python train.py --n_layer=11 --d_model=768 --n_head=12 --n_kv_head=12 --head_dim=64 --d_mlp=3072 --vocab_size=8192 --activation="relu" --norm="layernorm" --norm_place="pre" --norm_eps=1e-05 --positions="learned" --qk_norm=true --attn_scale=0.125 --bias="all" --tie_embeddings=false --parallel_block=true --init="uniform" --init_std_qkv=0.0163 --init_std_o=0.00347 --init_std_up=0.0163 --init_std_down=0.00173 --init_out_by_depth=true --optimizer="ademamix" --lr=0.000326 --lr_mult_qkv=0.5 --beta1=0.9 --lr_head=0.0092 --warmup_steps=440 --schedule="wsd" --decay_fraction=0.451 --decay_shape="sqrt" --final_lr_fraction=0.0 --batch_tokens=262144 --seq_len=512 --doc_mask=false --z_loss=0.0001 --train_tokens=1439000000 --steps=5490 --dataset="wikipedia_en"
Each number is 128 + 24 x the weight over its row's rms, rounded and kept within 0 to 255. Layers, rows and columns count from 0. Numbers have three digits each. The size before them is the row's rms in percent of the matrix's.

# layer 6 MLP down (transposed), 3072x768, rms 0.0297, rows 64-97, columns 192-287
108:124144123156107102115146098112127094109128152095125126111162123114141110138111088107115113136113106178148092137132141115113139123161118081132098139138164130148146129172100138111128107069125171131124141131156133107110160107120168171112124137132130130160163146149142135152104103121139117131
094:124132088155154128128138120120132100164089156150154117137133108136150120130094154129135128154114114126142122151134140125087153073115121107103115098143169113117134119115158134146118099075081111111089134211082151130160130117148110115112115085167121098187146119150141162111114151152115147141
095:128122131131091134115109098095113175099132131131103122156140152089129135127169128150135110141088112115130120146142081108154143149089110108117123183140126125161164167116147137147125153122080135132091116000104133101144128138114117120106144138115146131113093128100131118118140116140122135161
092:110110108127123131111179139184141165115110133139107076106118123123139098132142110103099117156142116130112076149147103090144131171124108113142081123182090094108158132140129088112103107123181131117143157121057153147145148104110168125107108122099129158096087125075120090146148108131138112136
107:110114127088125124123083140124105151114177120159127100129161142145120135180112127134142121104114141112097098141135143119131136102121100151104175111126127132130149137134130144112141128138113132100153086182169163145110142109175148127117156129171155153127106125109118152156153130083132134134
123:124169125099117128133104155157149117075121109113178099158100118125119100125098109151077153123154098177071106118181156145107101100089103116136133143134097146135152124102106104128121098147123118109139140149132080113126118125130127147122116147126148132153118118106117180139134140182133126112
091:169100147144142134169132123102134145146125168155115117158095132116105088156101101164137114133118124087097156144132136129165152156143156088129089124122105150113128128098154128116144119146150127089126130098135166140158105139179095150137160143186077126103107130128137139127113086156130125118
106:128087116144134122085072126124144173145113153101089123085100147133102105088114151122123152121098147073150134158108134137101143133174125107101169144164126162129142160119122103124115152113107125069125081154134136129170128097153115145116174078159139130122133082109110136149148208113127132132
099:173141159164094116143126178160134124148126124157143165138221166127104071182113162151092123138142136109107142102130135100107104169082147143195184127115095123139098140175076154156137128126078110143106117148144128140160102120083154117107162128092143138104102098138154108113156134127138136119
092:161099088090074153101112159127112124116150111123100127096168112118077093166114168141130159148138177112124148121139092140131136170131121139116098123158121146181136110122106113157144139104138137117143116130147120099128140131132154125131094118136154111139109097128119136138076117158135140097
102:142143107111094135152119158142124166102133145117119133092078125094071116113098100145173093087135111084118144066113111142103152128144093133098083151139082099106152160131108128143175129090110132122140127142105138155094136125097083121119150113106139126158127115127162126120120114077175151163
097:108147151102118109138121123136142149143101084147154141108146102150154123138091135159123113100122109083100107132109123134122101078116124106136129165081145066127156120110157101071073160137110152118180146182138141129130115128137129160132113115147142117157106095115138129122130139146138151135
104:143143122105112117125156093131110120126124122106133162113108180152131103102171069098108105116102115141159092148136143139105135132157103126157114121142114151119168120121160109120119131142119167125142151148128131153124126111151155119135105110123137147120108142109133130153120117098136129117
104:175143089102128083140151104140121093100143144102109079082124122146115104085144083100133141140104171172124123104132105107108183118140166093109124132100130135096093138142177133109117126121125108104088161090130109130122121134102146097132078156127114131158157123094128083105137114116119138122
109:116113132118087132149145093137077145113100111147164076097109113107137114086161116152122128128146121123148149115113138140073081148089119124116118131099151176128169143125149134087158128118115123137169118209152105078095110130130140116112140157147126107137176120141132116151111164125062120118
104:101141139151145119137121145103162160109146111106187105167102116118101107143108128086142140131120149120106136145106143122140095113148163161074140106132110189118143131142112137157137130108151150112142119143105104135096148115147161137127128099157139103119129088112123147121135091136126140134
104:127114129139160136126155102177110100133155112112165132171123068137104143122109178110093108141132111093103160122148140087124043059102121104141141134095124121176132142126136159132085132132126113098147111209101092161091128122158134129135106163150145143122131168120150127137123143107142123161
107:123114099119139085088124115116140133147137188091226093105111156146096128126092118141121159155131152117139137151113127166110099168103126149142093133141106144144092142120134179116121172091197124054117153131141140096135110128122124150106083099149147147172120142104131203130138087154151129140
090:114120108075156162134134151129134128102101173144126108123141166116144092131136119147138127132121142122124155146131148120118144153155062155121157137127155085132139184133132110118103131095127105139105122155109161147123206068137067174104132162122149125103107157100156124122147135125133152126
103:141130146138123101174118136107123103108132128072125111125163169144122145135101086116145106118109111140174136145145125109170139126096049174133155137119136112110151136124112093125134124128133129124136092106148111173135132092079140081166122136098124122112103143130137128126167143134150121103
108:098152111120128139102119139119145106128178096109103086112152099105090121172117154079144155155148113136142109130124085104113134152109102133141129129125118129159141108088096122119126115106105118151122115112157122135147154147153121109087125141125119116113129115140126167103128117095131105153
106:134144173157129137090161130113135105156158080090137152149138148113132104150117142124126130184169146173172121096145132114163120094089148118109110180121131160139130119106118132137132118138120145133156122163095136096177119123176169109126104091131101112091107103159137123153124112128134132121
099:104127117160148140122127136139135098153101122139105102123124153158114118110068147148130086144176091143109134122152097112130119158134158134147103133114145114137159117145133076148114114114158144151099157151078167118106143126149150091131096156129132121162115117116102149138190186143119169101
097:116177122121163101116158078135139143099124113132131126129084099095086145131144120161111123129137094139107125132092154132139105143161141113128126142083106113147124141113153117169093155143057144100159121060151158141158127116148161119121138108144135110143144124126193147162123111123114158119
089:065128127141105107119179152163187162127115126126118080134135184085160139139154135108111153128111129111126119140126101166133120129121130140141146124103126075138096149124176116147112120183109127101113127021104064135151150113112135123147122117135158115108110098099120106173162097143108153106
103:133119076118138113203124171122118136093157152132117110153148099144121158126100105125094148056158174175112135142138209160136119132133126158126151118161120119163120092171173164146140158112127111144114116158104117137154144115140112125107139149113103121127124151070148132161142170107140092130
102:080144119112116147129151113123143105186121140122181128139163118125110160121094127083142095150131105111135137088114116092120112106069123132128124189137063100126119146137122131137133164123135122140102117198117158107131130124143123151124130162129141099134150128139130191157064155090118147121
097:116189150106090154156129159146151099097107134146121132135142102121113177153092157142134135122165141155120117104132176129155137192115140091119133089120111135126120140142139124151165126137117133135091126182124129121139152147107115146098156130160126150115157162122106120163130113153150120163
099:095112117130129133123133117159127113132123128114169152132156092080119120132107134120117089089090089128126065082074085108163174108128137066133095132145135157127115142178141132122132129093165129124133090093117108141113111135172163177085073116108120164114097144132128103116078138159131124134
107:115135096158126158122118117158158161100132099110110093143108114157147131114120155142140121112197173126099094116161139111125140127139128078104103117147149088143150164139155110153102095107126110135131136114109121130112074116136126092099116137142107093151143076107121118110097114143071119108
113:090106111116118116132098081125125147106107136084158097133127137145125087081129107107109128127122119103167148115132100113131071110118125108161164136140106143110137127087077145122141149157110119170112120198108114116128133112134136119110178115108089109134077147098134151135208102102129130140
110:163137192149134131158115135115110163091086141103137116128118103126148096098105125148150145147204121148096160073084082109166145139124111140110128128115070141138129142134130104104151116110157152120115107144152114098175098127136122126200132086116128120175107120136124131156178103101154147130
122:145120146124122125141180110104135135158123144118163133135131088104128106087082125120097118105114116117081116138102112169120164135134140129153108152126120131130120132143125128165132114141128102117139151171181115136160149132112142124102143141138112150105113159126147161113129113129165111115
102:134095132152160131085121124162086135127136133132144141146114180155172127084158122186145161103122095135159154138119137126119132125155142101133170149155139068127117117090166151115152117157108133133173135151145135113131145155115119149118158113094164132146141102130105125144129105115097144105
# layer 6 MLP up, 3072x768, rms 0.0347, rows 65-98, columns 192-287
096:162121141177146107101126126147124160145123138153124109145185102137148122140160047155108195131134121173132131125124131067111111094126105177135126156099130129137103113082100142112094092106124113079143128146134081137106131132108121139141098143118123135143095082186087106177072114112125062122
098:094131142145151112108172144124160103091136147108152119127138131125168130133079099123164120126163094091128110116136166101095154129123089127130100119179148106131115122115090113126081130123165101114144134128131130149191125146071108183134134109130131109116096112127172158142148137149121106100
096:147181089113127133114131142139147156104139169125121162155111122117117165135100129113153119163191121121125113094135133119114137143137147129145146129128141114137098123127086070136142123141107172146154124141137109138135123121128121134104091119155162145166123145158104107130097099152151120146
104:141098088117148131140127139133155146093100117145120130161147099147134101118080101160110118143133106147139122120155129134099202115138109135109131157178118135106091134108092128139190127119150139131147160125164114139142158158102111174118123126171135149123130152109111125137111094097130171141
111:131101157121185109163136129104191104136132132094115154097151081086119127159104115135126149101116143114070105157158117130107115119152131118094121165115130071112121099107086122086136122143103098110120099158155072102110120169145118152134147191114101082134129124148130113107130115144138136127
096:151153115138111105106146175114076145119109158114138146131160115105101132127112172138085137111109117137153116145146061130082121096103127140156124140168155133129125134154143131156068074135117113119087129158142125099141181153143146159132152161160138175120144109111105141108094137094079088153
102:084129187124141100114152132174107116118120163150138140141142124133159106162133127132136133118142115137062148121170150144087116087149127100162156126110136106132110170089114125118132124082146111133178073150122101138171127151128155147132090151115123159151148162146134125087105154088131127112
097:137121126125126087118143179123143095125141174124103161118116125108110095148163134174127129125132098161168126122148158105141161116142101119177120162142130165110116086107110106116124103111115170121080068146148140086122119122134132117142134141109167137140153197125118150095131061110125159134
095:089134150135128095136158149140153104094122160135159158120093164106146138131127115099136154149096154157126119121129132094151123130107162145160155076140157108097132115096117106178067111140152132113109127128130114128170128113147159162146165122169107132144148150158138133151125133114138115130
101:092119114098133108134120161105105130109117199149120123126160147133123180130132135122171082107149135126102113153135133134116116130127143156146156106194179129119171123116096113144102129157154107062109143151133111130159142151089127157159154137134089132121122147121120109152118125111104151132
096:119089116121137138106147166163084132148112147109092117142102119098165138111135131132160135095158117105121115134117139128164124123124083164122141150150131129138155092119089118123130111122119165132094109141127105137171179117107106142138105130146135144167157141125153172155102137110092141126
102:103150131142132127156151128172147138124121148133134136162184106126132112123113152154169123160177123111102121109151127083097140116155111203158129130173145102096129144208141099156140116166135143126175105134116097070149125139069107153136140122100116169229123149127110128141128116109147130116
098:101136116123115119109098112158138120134097142133122103117136120107130119132114106154076137103122139166145139165126141094148151108143112157151132131147156134114101180140108111100095125139114147087135123156140083128173144151095142166121130159127110129148139141099168161099140122114122143077
102:094104132160121115083144104156134106109134177113113123121123108140106157106126149131137125167194107142101162124163149127127161145141110122179155138143173170083167114115143132125145152118149125132163111130141125156126115102140141133134158150136126157128132133105103118080146145162144142123
100:096179104118127121145174119154143138112135126098107160123100134131136149101110157098141136133169139117113155130128120128101117096095138140165176128165149104145175125105158126143143073144127178132128130146112176118128111124130108150133126159101133112108132135108096146121096172143107103171
102:091130123122161136114138131092094086077175172101098127129114127128180174169084090152123165119113151149148179136136109110165117153122123116153132136112110134116137121088130112064138111108099165131130101137115137091095156132146079108155125192153090176130128139099144134100111143147179120120
103:118114136135143123142123090109125098134137173133116147159142136101125120132131149119119159109169090122163111089123102152139188144098109144162085141156166142110122103136144104148148123145127130128130144142126154106128109124083124155125167141130164113180121124128108156134124113092177151135
093:106132097135108113134210081137167124108116113153125138106105124127206110141153128159135133142157132123112105137145139074120166136071104059113123142139145111112123143125151131084147152111119119101130113156145128144118137159106101148153119098142145082114147126184156136067147114118105120077
101:117154101114135116105178133104170133101148119113121153072149133110123141140112149109133165139115110152121069057124124163154118117118140092108062105147099151094125092201124097143129143118124124126127128155140141145144108171134090131124133158136125142122095078119158157142155148121157127204
100:150124090152115112093135087111141122120127130147112168115144128093122184203148155168154124155152139091132137133167156119107135095104143147090117133138138137132092070120126124209129140128127153113167127134134157124162130155135091126088102153170127111133124125133128143105099122092139125110
101:106131103152112105126168157100139122100141152166118111088148151119146112140142100142117109163170119120100147131111126106151148150128121132137195149146156117124088144117123121133138104108110140105161105155137100102144123082126148129142150089112110134133087115144142109130101164131112109122
094:116102199155133095128100133152080111094108137141093147090119109092134131130110113130093158102128123108092127137125160134138120108114142167099130120154081158127150137144140160110135116142132125167108103140134135134124179169102103173125129161142177144120140130120157104138091118140152143143
100:108125121129128119097133144106163119073138158116137122110159125117071129102103118122123102116132104142167108136116065131111133139133119105148121160136187135084079132137152078100056108089143134084159126143147119141134194192099106145140135118113103125137134185204164133103142138106155090132
095:151153110137115116080109137129193129126155157089125165134118107107113133171101169131164113127103124126157126118137172116103105170113150141148087141155142143107101111119103123167134099128142150083112156119124181162124132150134115135116110140107141115130117114179108135091122114135131146145
098:158165170122119126170129195166171114086134128111132102145100118144094111120120149122143093163127160133100137148133167083101089146132181143128127133149108109116100144134084125151118132137091110086136125130126147124149129125101138104140104136104123115147150120130155167114114148139132135149
100:085143138129147114132151117183144139101149122153117117117138143110078133144102141123137081162159134142134136117115112147100182187080107137124171146137190107141117146140074108107094153124139154119131094153136104124106114153108111129121159199153107170099168105116103156101088129132169136101
097:143095152137158150119159106114113183132143171099087146162149123153183144092104117157138128157146108145139134119140087126124118098070131168111113129096133133102124114145139136130102080160098135092142123150125135119151158166141124126134137128116126133140144102135117126153115099100140145132
100:114113120134131126133130129161147129158140145139102095166116124111115166135145117102166099136148121116148111140135150091131122116115114137175179123142127116128119139111126133140104124171118123162139109158139133122144142158104101170119124138065160158142096129151121109163134152117159155112
101:143115103125117116070119143132098108085091123107110157194096157095156135178129126117058119090114129116166111135146114139129101123109120145157127155186119154128124129109114116158123098116107138135109141151129123171129146158127130134138103126106114178110143149132115146143104178107112131169
105:114126142131165144166157137058143111135167135134144168063148072129117167132129179138135130135137110094130111125140147118162111133148103076101120161191090120114119109077097110116083100161111159104134140143117102121122110130145095153143122167120117117141167098141118112169137084094149151156
103:141135189096125109070112136141112183112085149121136126131119106130104123148149127126139154113116139132117095128125142097203152137115135137073095147114164128134138132137114122127119080135121130095137131170127111122093125109117134108151101128116114149136143133150129099107127141082156138092
108:120104128108124154090164049102134133085169158110154129129109123102104153119118127131101134108087097085107074119157113133149156131145124104142148163130092153093134110213094128147108116110115089066111113142136115100151113170101115140152125113106108125132136118102107110056113084125135142146
101:164142125131144111144123104091158168159122148138120131117136060066141144152117160151110128102150133081106110117143181091094141150103122098096122164121170115124155139160124125135121105133162137111145138135131075117120099167158087143127110142138126148159112121122125137088131095126152124155
094:101111101076097137103140134109136172110133161111109114098092104112101154128086136140105109134125098155088140093113080106142140149127123128123141120171144095111086141173135131100155123163140143127128136147152122119136126118119101159117156140099097153157143154124123148108134158143143096110